Part of a small language model's weights: width 768.
Each number is 128 + 32 x the weight over the matrix's rms, rounded and kept within 0 to 255. Layers, rows and columns count from 0. Numbers have three digits each.

# down: layer 9 MLP down (transposed), 1536x768, rms 0.0608, rows 1496-1535, columns 576-671
# gate: layer 9 MLP gate, 1536x768, rms 0.0588, rows 1497-1535, columns 576-671
# up: layer 9 MLP up, 1536x768, rms 0.0616, rows 1497-1535, columns 576-671
down1496:130138099137115083177063059107155071103177116138146106180062128118133055129128084121155127116138219119135092173097123104140155147136102114194140116161122128096079168201161091113138105135112169135148147133162137106152107093070162149158139099147082094114132172082124189186166159105100125177
gate1497:193130142125127131125148132115105161096125118160137072080090118095111101150064075173143098143124046105176199189082146132142098122127157138148194153129127126119143174181129175052101198150122092138140099137084142135110157094144182124133106134179141131123094128107140115098122076104191128143
up1497:061093125029115152121126137077190156148167172139095081127066081158128123112085155121138125133144144084067118096139074125119115138144078114140101142166107127117115082122152069176077102137156140128152148113168150074124143137120131053099125124073135100107144075144110157139114115127092133144
down1497:147169134103095097170132142118135154152116140096154075108152093129151115105054122129114120188117158092106199051128128092133100110186081102150148178088118130120177117160134118087172094151180141072122105178103078194089122127131122123164190120091141106082095127115069160143080159111157196180
gate1498:131114124109090112153123115154142086191130197152074145124143124153128110159171152127145131087166076131203104167112137125114107086100146165210091139127088067106086182145119205120103145120093109121163107092085150130137136190107145098137123140082101120092143124127134144104136082079118111125
up1498:114167130065186070088123089093124120136142115130124084155113140092173103105104116114186175112131051105113123143174105118140124182186098129147136167178137083128138138133172112102159105155119103094150161158181075131137112142159110124131119179132213096126137090136174067149041200164082093070
down1498:158219147124149109162113118104149093185161128140075119088158167130172160061135113134145108137152141111108137108108143146064141165131118109135128139144123116074108091156128088069109204090090239148064066087094089074119122184165107138103119165132177197151105125144130115158088107134130098133
gate1499:154145104126112147185127131128137162125153127175113134096090131151130100098141120099186129169202154152159151097139187104157137132195158137097172149104075158110152117175091035104120160114169049107102099115096135156122086191149106094134038127083142145103152128155086094119117121130072193218
up1499:201108125162144162165080141109111129143131132088138105134108161098118128117162124087142111088116131099144152157153110133156118133081142141113174147095122182139187128203131147088129106138144198116105097120158142110119158121142159109117166102093130199106178113105122134132102141118114198136
down1499:140097155123037164107152054138115156112140141153068159092102091133121140124133140142059097106136139140101094167141092103141157137063122109119140149053161073131112114120145047155114090140170125170158135168101146131139119114161129019100144113079106139118117129147133120171151172186152120184
gate1500:122099130087167091140173104145136130035167138133081128098153038144093165113167205182127169153138121115148148143119104165103140082100110124154152150131171115110059056150142176108124130092156122126125106087118137139141080168095155094110077219141116093152050098112110133048115160181121120123
up1500:197159148203122099104157096119142106108161127156070159167143078124118109181051121186106135128138144169144185096133159162115026136104103174201162171103158150128151148186158137106137115099107124128119103127219082094133170101119113100096148148143138145093083092100079128107105105071083109139
down1500:116141163155076093122142108095072123115149194165149096139105092068100146143097106187130116069105156096120164118145124145136094135103146123148141091151158133129126168089140151165148056157155171125135140145141134135097118127100144117188155147072138082200133077135143118152162094133141104096
gate1501:126110023068179118147062094112087160108124161161108100168148151102116095147120122070072096144141099093123113180180059102121137146153155128184108129113105082179137137207159151102100208087174174167138161109119097125131104207147102123128080159110074126161109135114161091160086162165115096161
up1501:108129114175118110104179134119123092175149168075164186144178170153171105140198103116141113122162159128145148109131151167110118120180128108069109064149167112140156125116120141126121087170083079171169119161071098177202144110146155162136150122130103045104075125134140121114166156138129182156
down1501:156146117126105075126096117070106092153161166138175132157168163084143119134202124151164069127083125109154102133121108158151080124138144109084136122133140130131055123154100111124117169174111105092121130170132121107051105165119106093094164113119096149191135135150125079149096175112150122184
gate1502:134088147097116101183135088117146114105061134120125114134111119134088185140158175130118122099135103150080138068138191129117092118155144138190144148177126129128128128107169136091135138133105165131210161088104119152052138127180100098152140137153085110125101083133091100120107092094154116136
up1502:144083167119138159089170116115171168095113082109160149091157092138137150115113140117135110045084183105103186067070130156141138109127181114180087152156144143125150175093142093101123132071134167145103175093107170142106169120148145151124142085124126145173100115126078139134097122099126132120
down1502:114117151149156183088166109145115075130123143173078216150140138113147088134060090115121173128184115120150124150120072171146149090086133104119157169162134163109110049074134088094071149112134149193093162172195114098133119102103152133125159193087112200130099136133135181129118080153106185093
gate1503:157141154112073122147084132088107146112143139122145094132104178121179184118141128117126118115118061053057180091087149209142196105085108177115157080133119107048202145113098087110120164156165116163119070108139150136077134170096144160092095091153142178124091178112188105054115108148137127129
up1503:126114153127149096126082129136120142116129166133112142155106180041143114136164125163171118044183092095131114118110144128090168180090111070125131117091117090089146104087092108142151171179187072085182138124151113162130151140158135080102133103078110170131134140136152108122183132087099068117
down1503:168112152128120158112137120057132082171052130145155048061119121147184201115105148137159120105141139117147105096090087120162152112070161194130113170121132055137117090138127064076073091092187116151152168093127128095105103184000051166219124102069058227115148128129164159109127157135097096102
gate1504:186143172107135096098130081130116090082073137110081115111119146101139079097099131097085143102091128101110154053140154109125121188179096129116135190105094183145160106117107135152153158117168085194103146154186124105064122130069132146103193153125130129155170109160119061126118147156132099145
up1504:117151110083153160096145125134124110149146104124073083128181148146111110130066161122175114098126080112178093141101127050115158134104157100163165083133213126143106118164148094126118186091120107156161092133134160118076158164121104124132157123119153156131157104157127031148098147103153124137
down1504:082149146105123117124140156101162139128090141124103114145097125132121129142183111127123099123140121153176152119164156129138121159152129101106091130177130140130110195095164124078161187110150198150142067160178171129123136130109154070113130192104182140106175131144119155118123184086118102154
gate1505:156193132106116094067186177182146130138180132113080125103242122139126090116142067117125138084120046150121137153152084134149143072124180159173124102148127142159136173125102148145127073099109067173153032153128084180098114164120101109134145198114173128112128164141063125180155113110106123168
up1505:099149136174125070113157095147083173134131180120162093134080125127126126154104133120102140191159159117134123107129167145105158143159134148168094144169138111155176165133152079139146122092176136170099094171137188130124116183104114116156073165162155086173143083108089082175139087155100096122
down1505:105113139100156181166099171120142082071111174164097075133168148136118123099115189106087145133076108126111094134097131164132114120098138152166135116141145050130090132171120126134121126141117089113105145144125142115119217143136092110127177103115104140150104132136084132105110141104172144135
gate1506:203108131169077187116182151151157163061146179132108171075087148137117152131110104120120141149160126137142162085132187111133142138128152135205144130184116083109095184150145121142135106196142154112103095130166129088098152101203150097109087082071114075158117110096124169122187207178110137130
up1506:140080051133139110107152118111183097145160184156122132145110193111142039134104209150162139020119123138115128109130099140070057117100158138083122115165121100218120102108117079054117063128175154113113081118098112117158150099192080118149109085140085106077120086085136179169127110119145109106
down1506:101089184112086172110107172107145112066082121100136158140127121150125197148182139120134138115110144121089161124133110121162132141042106142128125115125060146120077163114087091137139104152131139207128154155137095077123086137104150071126136154120084111096080131142206132075123066134122103093
gate1507:162113125111156165084134148087114087119145210189085190173074218083120114178160179132163084139096169152174094109050157101172119089150139124180083105072164138105133118159171094133094114114094146091164131044152169129141166233146156131114064126123134143151145117126154076149159113162082128176
up1507:119091139193145112102124137123115060105163061142138087201114132134094146125125117129114115134114157133173093123163150063123129077151151152119044051186132079118140097144136204118107076126110090122077105071160109124136079167054161120099116169146098121126143127156095077158170146110101126129
down1507:171108102089110150124121079139082157132148109103233119158170075106147116127145097085127187119120135134148178146149085109155115138076132112172160137146127114150082099083089125136147185081111151106199165138149103092109116113116105151189112135121108151069100067127136134122148080137087141106
gate1508:146121064176149154091127100130102113147140145107079112130090129111162131156128151221068125076070206105144128134099147133173114142108088182162132136096121159157149137138153193094180119092131165136080096115147119172169140080166141113206195105081108114066140110142168174058130178161062215158
up1508:052126081077145111165172124153108139108101124158122123099151115113197090133108143165194105148139215154191102161124134150155108170119118150118132130114142096107149162137087117148107118123137079202035181108150181134144138136177085117172141101064113160160147140165093135168100099148148172103
down1508:165165156153124159144085134117103051122070125131173150135081204161072118132118160097106167127116117149114110116120113121135086134169108121096135124129114081051063066123115123141117121107095064160142105175095105116086197096123130174162135147115129089149097059077152134060168127121147139152
gate1509:177137113131171112128155123091165107172159115167125154101101109123137139071083105114120127084147204138121132107148182169161042090190090068138142143149169138131111135131168094156109155102157141134178147092120130140135098159106084133127155166195113105150116075123137130123091135117103104148
up1509:163164111157100165118138100136152121083128159130130140122076105149145115059141183106130101219087142093140167121166091132154158161108129133117120159119185144096153141117087094135106182126123091108101139132169114185092109098156114197141170174118030164144116145153169161140128143140097143166
down1509:124212170122128075126115137169183124150157099143121119128161126072125100134139146169064160098172102156138128120175184094117148121082135106116109103099150082147123112109114145133136143140109107117141141165158123096136107159131086145098140132105133133146106150134145087128103152126142157083
gate1510:118095150126122136148202122184114136112146106168104151123109117108142133107119128091173125109092116134131095096115146147127126131198056154156162128176069148135100102110241142107085170141102171079151116170129177087136108175101123098170107117096146090159120061071113130117090149161148091139
up1510:063137148168171161146140199084091115076100127093127106182120210133140114132110152060133152097171104121125224176135095150078126150141157222128149107112177128124165135119133043095175123148116157108104186152081064111135128118120145087087167151119149194047110112142145134128100151111125145099
down1510:093110101116124148169152110122194125124065115109136151140101145183090107215138104118152180158120123099170098107121158155169023187131170079120130095075082153141091084147191141151109180130117110140172155205142139115196123146148118157131127145133107099084132110132140116129196102144187091111
gate1511:131145106129128164115156094078138130188081073068126171059136105150196090117120109147122150141112088106179137119107136062099056081159115142148105157111133130144149166179123103128113089128133128113144132154135118168145137171131116123186106162094186172139118145121110106115125113131153137146
up1511:073135160188126079112115109134081122124156159100127191102194109132083148108102121111130043171147154143106170150190089182170096128090158154136145120137116084112113149108203158125097143155141139127064097108126138115134125109153130122113120169113099128093138136151082162102192144153143101129
down1511:184155151150166162182107097166139089135131068071101072094121114148107091137115107161115124202173109127138175165088163125077173162132100159144100180149152144081132150104113121124155112111126188135135135148095117142148108061180145135118123109114142085164216132056125107109138096129144141068
gate1512:078059113123138116150164095127189158108167111162104124157133140151125080156134155149124073144140133046140134041115105148119121073103143140098097087117121106094149202141155105165132126135185163139094199221204162166104105151159146147148098143201160205151122099090086114214071092131116126151
up1512:090085148129085106131081148129143198174144065144088111082083126111138135156104152124116102129043114081083138129098169130085110124143111101143118130114156097157115069144147124138136161070131145145161130130116190142124223143091156098124162145167152146116173064116133154126122176134142131153
down1512:115094091149131147130129147138141168116149125078145076141218097165098080163127155138172127176147161139161153161088121167113148074150166119191129160122137102161118175134101183155138159140118139091135103135116128165137108057181050147144135114128113100142189125109157116057086136151135125104
gate1513:138132138117146166153119110135163086140138051114105148112112180173113183158145134158067146147140198178129093149110117072123118057170174103142135086105121147116223137188138163126121149107137148047131189161101097062149184130161073129106168069116149139121118189128093164099150148169128066105
up1513:157159072092185163088111145180152168169118091109100090079092145157125115154157088118117105132133070076125134078099123165140115162167095129172165162084123135091101148147141138118129111135132079068158114103165117108152154105112150124164140128101115095102147144121174091097119123133102142092
down1513:140089080144186161144103122135174156107126129129119130122164148073146140134108090102130108134130153140170157146144067136134133095166163134083169117149112137127187147139125138135109041157127111123093116149141118162191071140138112189126140133111094143168146166076085134116197158166103105142
gate1514:089120111094198131146119153059132129183114140170062101128074136173133185137107174147106178109137113067109211111076122070103141137071081135105100119106147141147084182148167121165143146133155113109169109124098106105128135103150153096155106160102092095107187123144117182130150154146174178124
up1514:153117097196158102139115147173102129139150115126169112164111125155196108107141085104155111094074108122111132143125108195134153092214167120127115106112120143186179115152136084093109107173112156153131116130188105150130134136112127148137119117105104157127153131129107102095133100111131122117
down1514:061095162097142117183098084100116084163080080115094142097166122103136129129117092101138135163129127108132119139077100107070114160115111153120121159151099118172102112109155167140087088143140147135106128168176136141142181118133141122157131138141126197178083150123129121170099103065129146119
gate1515:071134092061124145079131143186057199095106099114178167147084133173096091118175087168173077168108137128185144185106133108081162182092110099142189122073136127135106160108105099120143128088142178139167127124110149144159127177108153088167104102096144133099131120118099124092116133123127175154
up1515:151173161142173088101130145153100104116127130120138140075127082128102102130149130151125081144128161114106164115131114130118142121073111162128137081090140165074127121105157174120169077126104144149068157089143142148125098084153131078147115114125097117145158172178097077164163139192149129170
down1515:141145167125133154076124072163097116090130137110086129153132085142124105097118152202161117069139117105167129131144183114151086148098158115132097127140108105159151117125110135166107131129126153172171111144087169119157089129115153138133073119109107109149134104134141117093127090137123081135
gate1516:138115130168122123137091077193145099162150163112135121141128140107149082111164146114158142141112145146156131169207138106101149127174139110118089156157115075162168143070109076106148102158138072165151162152116068141179121116150137070125183135161125115108092087122137137149100111154135131079
up1516:156053125131091105127203109091093137177112108129102133121135079102069140166050126091138119164089073129089099127099192154166187147166166104162126070132110123117144098112184119150102098126129111131147100169137139134131140127097139097148146171112123132165113120104116140140084121143145085109
down1516:116142130098097109105208152184107101159114141117125116056117146134096108115136133141076081160099139118174111093139089155149142149100127117156160133143186151163108129132129111122144117106086124165068133100114132118139162107100127120131124138159140147144154143121158162080172059113135152130
gate1517:066138119112032109075136151085135107094068102174144159083090119106174117148113121120125123066124192110152095098092046117149159177113128131118123093071151131138102134180164126104129096093177121145172121112155098148136157128170182097128131187169141157080056069136072133151169110139177181168
up1517:157121124127065100171119100192127141150119103098130146129185097067185155059162133138128121165162179146131087045106102069100060111159128087090141124141117110174084190087183101177098144110112138101072158153054167141155146123146112173082096119121126121147185113160085222098133101129122181100
down1517:160062121141179133129098123148183146102127112132152171119135120114168185153230114131158118117141111119115072168142119141168109109130174072099100031133136082156122134090122081096129089118123124119119223108111120068164111096148147169137099099126100113138122116079168178105116178159179072195
gate1518:102147098051132142108097132114151127109166142105159153130137211180074075086106117119095081162100145147170139135110187141148120071121145151119134062155165157120190134083160138190140174087188162119116125090168167188094102142121151129162112144107067149096096096121104119082171128081094155122
up1518:127075162109151120217112077169154108110163125100149168156127135131102164171193133089134152160149103077130166135116137143182129071157104141112125100161061133193139105136117151105163068124071112085106129043208108177151147140098157163138095095083255097142094133142137124165134114152173118113
down1518:112131107129179106132154180142117209155156122131100182171099119124123161150123099120094151128135171080194135131100119132177187132145161140129165073117121109107122121100174091094144177097111119129154151142090149118141133096115129128158189164140193121046153135121145090156173095119146067155
gate1519:162171106118061139154124140104120111110112125157120102156195099119077096108033141091133107110137167121082104065118156116105196138138123083132117132136095172116181185135104038098137079101131136142147143132125157093133131129144101123110111128109114154121100123098126141148129146168109144106
up1519:172140047142120140117137159178126113146116155137088175135110145128120150127147108069131121165162157180139147117123117094086132116153108066117145114160144180098092223142131121125083140168137116071144184166188150094144132104165109131052120214159138152070169133096169145137120102144145128079
down1519:135155110153136110118113136154159157193126130076102142123083104121174099104135133098113070104100065157165139090092164141123137121074119092113113148101124179152148091100141181075134129094162166035166134113094171121160166180155153095088237126095164184126133091146136111090131129137060063111
gate1520:153168159148147096147129136153164096143069107153155126148191115142175111137142123163087101116098134202130098083115126060104142079113106104100111159162150129114147158159129106113151146057100120114141084132131102163119137127135170137135123114147163136167142173192150115109117180176111125114
up1520:073149148127158100204102181089141105130074105087144111120084158095104141108125171073134145126139145116152122115148160153132100080207149076148154096081095152146168120163194089136140099158131137111143142162140119064130091128086104100139157129102114129129185148111143157077157106102132149154
down1520:142136101186192144089111106113114142187113147180086157132083118162149149110062103124121139149103133102052125109118082153123128130132106118097112133132114119139143059104110137136117134161180118136116163073119150140178110090159111085074106109133176119118081155151136088115098109077167110131
gate1521:105150152132105102101095169155169117105080086101153152082145103106170210136100156130119143075081138166124078100132144157122149170125170090176086111082113100106068147126154103086180162114140100098138114158140091092141163086087107139117149114111136098143117113050066140145156150102157115132
up1521:037177139174117153110141098085135111128088073056114121154147185104138109103166121169117120137176170172165073131153102150097103147147089129162160125141170079106151127187069153129115142110167090131196130147121130131154088173129167138156150152111120134109210060080164105096140154167072163101
down1521:117173136124192143154125107113110118162101105137152141126104155061169134187166159082110140115146093168069113118147096102104174138117098132133110119105148068136126128162151157129185100158109126162090163078182070138113121058147125182041087200077082182129127114138123162094104067156100161117
gate1522:126136054162182064143120143121137171095075153189186181126103139150158119143141051130201159084132137122147083130137131190117147114120144109156082140110172133105087145136137135131132152096086131145134141102117144165150129200095097154094140123076118151118098149155116121166113085156129131179
up1522:147137170157131139171149170085073127177134083125154110114158124194152140142043123176107092151210139110108136183132146082142072122116115092105172117119066082121163125179089130129108115140151101137173197129137148168116150125107162089123147164121110116097110160166161148099137112091204096148
down1522:158161150093143137136101067091095127169106099110098094123140117125114126131158187143145111094156181142153139092164159136139122151091075200119136154142139135123124165119144106117099170150162126101117182143072086121134163175100125126123119115165130138109066115130156081128105169101124082109
gate1523:155104151195094099173114114195124123115125116169117114170127117170137134109133151111135095174074119119097145091143098129192143079135157202148102111093088175128137164201116089131151186101142151106114104077153133109121127075122120074108135112129167097105081133095094071109133128095110171133
up1523:098125128106120115136119078144128116134115134162118162141102129073034102095123101112186122170097118106124123164058100135125153127118136122142118107111177157129133125194133116148120169064177143125085055164141100115127131107118153159098139088116121157131111134134112132012062133130117100140
down1523:168120155080133174152133133141142101179115182089147111137109113156147153110192124119160139126144097122091083118085146143130132119170128148092140094118112090133147087119116140110096133158133107103126135147130104064132167110155163123130123118153087126132146120084105139146089153120112138159
gate1524:103120119181110073109158147119113116145165124157125125096153157098132084178116153150131139160100145178109071127135109135084092159091122120118123090123101122114139111111145066100162094119125167168129077120056153115130116083110161192138172144109154159122132186131070158116035146150153130116
up1524:128192062098133123166142136107159170083167102136090177093121113186160228118104150132135134099158142131095136140163119098132133125107189103122119125133107184128107167118143129134131115132120082110068146087140138138122115117158104082223085102193126158117045127170108137158126147123101152107
down1524:165106121168137113113136090151151103105194153145081158139133106132082158130114136168079122064150124091095154157173063161142111165115099096119111171162144095169155095124130121099131169143131124070125088103128108077135160120085160088090167160139079138151075091145109182156162159123144103166
gate1525:121168171100091125110155143202150144088118130080099061055129155129112142082155118182137121129162098161102123115158064119100108141116122106093149100121129094110136117109118088069126057103144175101147160118114109139124073096143125138106165114140085134135191147126145168176120026184131107131
up1525:091164138127161138118141144124142110128062097121150056180110106131165109175105095130153199106169083098199127131131149107154138163138138130151137139094132173124157064141150070147141162124113063150186154102072095115148105112111074115097189118084092173078144151111082184111132086191099187147
down1525:146141197111099138172144153131132094104157095093164102136092138114157074148103111108158126072167083090185102190109114114152177146086123107148116202075131190096148059138157099123162162111129098110149163126141144137100219093099147128073152198116094136122146143107098118079085119137155103106
gate1526:166102062109134119147137144088099121150097050173140147128099141133168078150093118159074172093137166148095122098123175127130169134118086109133143097141133160117115118111134151123137059143082112048138150180123150077098121119091154159131142083131168134136126053129116114116128135143158126125
up1526:137178154123159104142177089102090125137108076149045178140174156116099151078091140147148135138111136123095165125174063210080139127129143113172126123106110112119147106092155072035158119012101180108179114129120123142113100127139141146068132117160091116121168077163128149107130158099082115155
down1526:163085155120098178139184127112134172111173147126148102152171125091115156065152164081093084171100110096155105110160087160094106100148042093110109126112136122113190143149121133123148069107107108195122068136160130103098173040123092178128110131084170110156103179092200143094053132149142205142
gate1527:163121129162132140146150093138102125085121170209078136134046075079124152047092126141166135164120063140154084094124097023161229139119140130096109123187131104145092157115132122163127183083151115111134102103114099080084176134091118149112126138089189173106098119148136122125092097110090121049
up1527:159132122145155134123142132110132075100097212201161153128138171082118141137139126138156146097140123140161090167156087134139144140084169137168120123115074119083066124191128116189129170112152144183102085131170056121063131143082174196118139163106102129130102122119101140172148076141148114175
down1527:121141090137147070118132112098143105098140153158161121147123089144123129114117149172109137157158125110142166135125147105187115123053126124148154126118082131125077188096079131119098115118178173125087095101162073115141099107119141147165110087116088118158124130117060147179106103140131174109
gate1528:140062140158174108090140116126123112078146163111095132166164143126135162134080115116109111107109079068090164086166084214111093069075105089103064110158100092084109096191108165083111108148110166100127138118112059075101097124141115163108108087130108148163149103084159111146149130115147098102
up1528:173097177119172106119115141084192148109166113175205079162102131092159174129066173194098120149132079168149125109179150112131113098160099057101115055107118086101119100141152126092115084130132156131066142163140099130153106107082109156100126080100129145167127157140135154134138156167143101118
down1528:148089150144116172119116094140106154118127120122140144155130164118050122117129141165177105181122104083136163107105147157242083105158159159151163090130120123127156160141193128165167144115107166181131100093153139143104118184203173098126126099062177077123106094166138133165120088193116091104
gate1529:084133140102018140119100123160156112191166155155152152215114141110121090099109115147132123082093130159164103125190149107119094120048130146127191172091159148177134084187110147162164125103203104136123127185126126086139125134144126155093131040063119109127115178120166142103118102189165108072
up1529:136215116132067139118182076163096166141176121188167147101134156133099136123141137162076187126131138133126077185157145100124120130072130117176127097131117136125156125136135136074095161109097154129107116146116095111221076084135099117116184160089133162027191102109153054136151086108081178147
down1529:136131124141107201132117085104179170138132174099091087097087170165118170110146117114125135134114106095100090153159163121145134101140126082144126113066083131134144120139165114086152121135055179152143105123133108139142131100163141094079124093159125172112168138114127141101153097101159123114
gate1530:110176108116104140091108171120072138151049147108146136084166132108103103156177200138151155142119125113102130126107120176128091156160154118113120139139128139135134152129112126094103114121148101125192134150127114109144070136135120115139115128140084130113098183095180090098147096151122099144
up1530:074131073128083180079182096142111133126135103198132163138137110114126179101111136065049135119095088148152142113172102127131137117104150138089117136208137125158120109131162126140078083143149108114118130116151141084138121147162123075148113132131114115123133144141130207140106140071192150090
down1530:114107209162157153112106098152059094143097079090137114121149071061147155122136170157193078127093174042092144088068129150125130085126092124137144088197109091136154073131121119052166121094138083128149134052136145117124109186144166073172115108120148127133068136178100090152195159178101178112
gate1531:149167138151121163168136091165141107150067137075106141111138131139180145065140101091080233103136122088221119124111132141127039113140170095113156109229133150135133110141143123178141152143154092128122101075138147111098148156161133113147115120129106137151151111079115167145125108111120095123
up1531:149112086117116156141097145153154169115162107147141144126115123093117186140093158150122111095089154090113092115104115141092146121131116142136126172169115154117121087155116111162081103129122133152058131147115150118161070122149206207098142089174138122111104148148225112139132098155168135103
down1531:084119163130119111123118159111068155136189120165137148134183170122116190120090116136112122130145141150198088179065146097126110089154192137133162122132109075125121175164123210135107110132136132134133159123148150092062103185130132140117111133173113129119111138108175125134059151097166127153
gate1532:092129135165202176103191110091113147145113134157131141138140124106122120127095117128152109117094113141220086090085146133094146148114104061111123104166099133121168147116097209161105093131133107128106113124113190122118129068088121158124133091129122037177052144124055143106113072157109225111
up1532:155154121190115146135162171099087199160093138168172098085118102069114114071110074117195101111150129135164095143156120144154084139141116157129122133057165101150060140098144201120104126096115121096163068140160045132137130058097126101115134090195161131151142094122142153110135142140077171084
down1532:133129118151111161182118131121136108205148116129120141143160148136134152154170097164123163138101176080097083088161119132164169132122165098098097142110139180127103153117092086145122100110149158133096105137100097135099152184108113123108091087131172130131130134156131135178125111106139135119
gate1533:209144110148101133142132066100177144104113164115175121084092159124042071063148103099138108098113135088102130162070147119117094071123101143123090157067102204162080151117127138082128165125183127067124186101130137108142123088196125110109112105151161180113091181165120132109151150148069146138
up1533:160137103138132077111149088182087141157118169132097164117060117134128126099142118097206166078116193161172186137132143119127158129170151138076096102166131143119167154146169159139147106150117112105132110103145119111084116134127154131132120122165154176119127150165152110153113172107129149119
down1533:141099140126157127172158137114088100118121102174114115109163134103198115114106100118161206094149088106134118134148082152127125091115179117139085117147132172174100096195120149096136055158123135100108106136104158154103173186125148183167113150154132133088104088143106148142094109171140112133
gate1534:157125099132122126188116130133134120152063139137155120077015085100165111091137151162133105118078126104108124150143121139118177119131142138118106158140062156101077118138087126072169122163136166142137148130115174125118149145164112132105104141136135110111150136108153114122102088143105100119
up1534:138086134124118153146121182155128114111148116106103099091090113100115102082108141099147112182114101137184143147132116085180152093073171083174092082127103158130125110152114090148151135124124146163130161181137120126085115118107145108136131129149146144081107137130117164221145131095077122096
down1534:084139114151130098117095091125156083145134136140110109190101118104125099121122119173090122127119083171112132163116093121094115129124108121137128153173124153131140155099088156093096151215147107155156157147134103138109082131182105078126112050148101139179138169069168081122186096101078046185
gate1535:179174144137194133178155102142113115109140142115099095125114129085136122095210094102077102112061167151122146142122114133116123148153096101091118049145166121081197169170208089210127082163080113148139108194107152104135094047105104111111124131125150085033103109060089139159080087156106168135
up1535:192068113119093143101177139091129190111052095081142117103075153090114108096141164142105144187128161038181138082158089137173049110141066151107118147204107040100126100108042100151159113113093150153080176207119111107115157134155142129085184086140109122110202112202142069188073086161124107142
down1535:110156107136156129138116118147122098177142077082087144094128188145118165124122164129072098189136123127132125126096086164093111158101156154171139093111175187100094197152116132087147100091131165129150135179104078131112134108189123132128148107105128151095167132127185124083113130152143145152